python train.py --n_layer=24 --d_model=96 --n_head=3 --n_kv_head=3 --head_dim=32 --d_mlp=256 --vocab_size=2048 --activation="swiglu" --norm="rmsnorm" --norm_place="pre" --norm_eps=1e-06 --positions="rope" --rope_base=314000.0 --rope_fraction=1.0 --qk_norm=true --attn_scale=0.341 --bias="none" --tie_embeddings=false --parallel_block=false --extras=["some layers without attention", "local attention windows", "gated attention", "capped logits"] --init="normal" --init_std_qkv=0.0704 --init_std_o=0.0102 --init_std_up=0.0704 --init_std_down=0.00622 --init_out_by_depth=true --optimizer="adam_atan2" --lr=0.00237 --lr_mult_up=0.735 --beta1=0.9 --beta2=0.98 --lr_head=0.00555 --grad_clip=2.0 --warmup_steps=538 --schedule="wsd" --decay_fraction=0.685 --decay_shape="linear" --final_lr_fraction=0.0 --batch_tokens=[8192, 16384, 32768] --seq_len=256 --doc_mask=true --train_tokens=128500000 --steps=7287 --dataset="wikipedia_en"
Each number is 200 + 40 x the weight over the matrix's rms, rounded and kept within 0 to 999. Layers, rows and columns count from 0.

# q: layer 8 attention query, 96x96, rms 0.206, rows 60-63, columns 0-47
# k: layer 8 attention key, 96x96, rms 0.204, rows 60-63, columns 0-47
# v: layer 8 attention value, 96x96, rms 0.198, rows 32-41, columns 0-47
# o: layer 8 attention output (transposed), 96x96, rms 0.201, rows 32-41, columns 0-47
q60,120,137,220,240,200,140,132,208,239,173,245,199,158,193,197,133,131,227,188,195,142,134,136,198,182,178,164,182,202,187,215,146,216,137,192,191,210,212,143,165,197,231,207,220,182,217,216,209
k60,123,160,291,154,152,166,161,166,141,269,132,211,159,175,231,166,180,224,248,158,130,203,141,246,233,210,151,151,128,177,162,237,186,115,187,206,222,188,212,234,213,213,177,179,179,169,206,207
q61,210,196,203,240,194,164,237,238,242,159,234,242,202,158,246,189,221,196,140,180,184,146,202,213,252,229,192,148,274,284,279,173,199,264,189,206,208,186,222,219,169,242,200,221,207,212,176,225
k61,172,170,199,177,187,255,239,250,216,188,220,195,105,205,226,237,256,232,158,199,237,291,258,256,184,177,214,228,226,250,212,217,212,217,181,193,171,134,183,176,172,192,162,145,206,222,234,184
q62,238,248,218,227,166,196,217,148,215,241,159,180,165,162,211,180,181,191,196,269,155,241,162,217,208,189,209,238,154,171,192,233,187,213,179,199,158,237,200,150,241,174,195,158,203,222,198,170
k62,261,171,224,139,208,219,155,185,194,187,172,239,190,125,174,128,212,214,207,217,143,94,114,171,202,215,218,211,179,244,158,145,212,209,222,230,171,217,201,220,195,237,263,219,183,166,216,217
q63,236,283,166,159,178,159,217,216,209,198,187,217,192,248,183,191,166,154,220,254,260,205,176,213,179,144,189,214,211,178,169,238,217,233,240,205,180,215,191,259,288,165,179,185,225,184,243,198
k63,255,238,129,280,143,239,205,221,222,154,179,211,205,237,193,196,271,120,176,207,216,178,205,219,267,210,223,209,229,179,201,244,253,232,188,271,208,226,214,205,177,201,234,224,234,248,241,197
v32,192,207,178,150,137,224,199,244,154,189,233,169,182,227,232,213,236,211,231,175,142,234,229,193,152,245,181,185,173,248,186,184,211,164,233,202,213,255,177,232,227,219,200,196,207,180,259,237
o32,236,214,206,210,128,223,168,292,205,188,226,222,275,202,206,194,222,220,139,234,189,180,145,216,210,214,223,198,142,162,189,229,176,188,254,232,234,223,202,210,214,236,197,159,204,193,220,208
v33,180,160,196,217,282,122,185,144,195,184,208,165,124,202,175,165,172,225,237,152,329,194,214,257,148,120,168,211,253,237,206,152,216,157,287,207,205,248,225,270,183,236,101,150,273,135,190,134
o33,268,222,194,225,172,196,217,219,227,215,277,148,243,186,184,189,135,242,216,172,212,292,192,206,216,199,241,214,207,197,148,202,185,231,164,150,176,162,243,115,282,217,262,151,184,240,205,207
v34,184,197,131,224,179,243,180,224,134,238,207,217,191,176,158,227,267,240,216,138,189,243,197,182,155,254,171,226,221,207,186,193,192,211,243,139,203,252,156,159,219,193,191,243,177,257,151,207
o34,221,174,170,259,178,193,177,224,210,199,205,248,231,197,187,172,139,197,212,200,167,198,182,214,178,185,146,152,192,220,198,211,235,219,238,220,196,278,150,185,193,267,259,177,226,229,221,238
v35,252,191,200,160,183,222,216,237,216,192,225,224,206,257,173,194,202,199,175,216,115,202,205,157,208,275,201,248,167,243,161,239,135,167,197,196,213,189,198,179,208,203,218,176,138,166,283,195
o35,200,229,232,181,204,178,192,200,154,197,171,170,234,228,207,182,207,166,170,224,214,161,198,156,134,216,153,214,167,196,221,224,197,177,214,215,242,235,197,253,145,206,184,208,279,217,202,223
v36,242,175,269,214,172,228,233,188,291,236,183,232,275,146,220,191,196,190,193,256,162,181,209,211,231,178,189,210,121,111,212,188,172,219,138,219,204,114,124,165,197,170,215,195,199,197,208,213
o36,83,186,251,149,236,192,198,151,173,188,122,253,141,222,161,141,199,204,231,177,183,174,248,183,201,221,209,213,229,194,219,210,227,204,216,186,192,214,261,224,144,167,146,269,185,165,180,199
v37,193,144,156,207,214,253,173,200,255,170,251,171,185,179,202,186,137,221,200,143,229,228,170,227,196,274,205,274,305,290,196,135,112,180,198,214,247,193,169,138,208,258,205,153,196,269,167,250
o37,233,220,176,237,258,214,205,169,285,237,286,117,117,200,205,151,120,264,262,227,182,185,290,144,224,215,165,151,167,244,211,252,186,219,174,207,181,195,169,132,211,134,241,202,216,224,222,131
v38,123,156,273,223,220,204,209,115,249,109,162,198,200,181,247,169,171,223,189,223,197,193,246,242,217,129,234,195,226,166,239,125,185,213,158,239,208,151,213,220,177,183,176,179,199,175,149,170
o38,169,204,190,178,255,169,230,169,228,212,252,165,154,189,189,179,238,180,276,152,210,228,195,154,199,197,232,189,227,202,190,211,213,198,212,139,164,109,208,160,263,124,209,252,185,193,199,151
v39,176,240,226,198,174,170,141,187,205,120,145,216,174,169,244,128,180,186,191,244,164,156,204,217,178,217,262,178,237,180,244,213,159,160,164,193,268,168,252,203,165,209,224,204,240,236,222,180
o39,210,230,189,108,211,229,228,174,233,205,219,124,155,258,197,235,240,173,132,151,243,165,233,202,223,170,239,216,178,136,218,190,207,196,144,202,184,123,238,246,273,128,192,170,213,133,211,221
v40,177,202,308,190,170,264,204,203,211,193,165,179,235,224,235,158,172,195,199,276,164,199,192,166,206,186,256,127,164,183,198,199,261,177,132,232,250,200,248,241,196,215,226,169,184,142,202,217
o40,203,260,222,124,186,201,247,171,164,193,192,188,154,224,245,255,266,180,159,213,178,212,239,184,218,157,294,237,225,161,212,195,188,189,220,211,213,144,262,204,218,150,179,227,199,196,206,197
v41,196,214,219,223,167,157,143,184,175,233,182,210,156,138,179,110,217,279,159,283,191,203,242,208,172,183,260,173,181,164,186,119,166,174,213,167,197,166,204,223,197,236,224,250,179,247,189,103
o41,251,138,175,108,252,194,185,153,216,202,255,250,183,245,189,231,250,150,188,105,243,231,206,170,241,209,214,183,242,213,225,195,223,206,220,165,142,169,215,204,233,134,277,204,268,200,255,232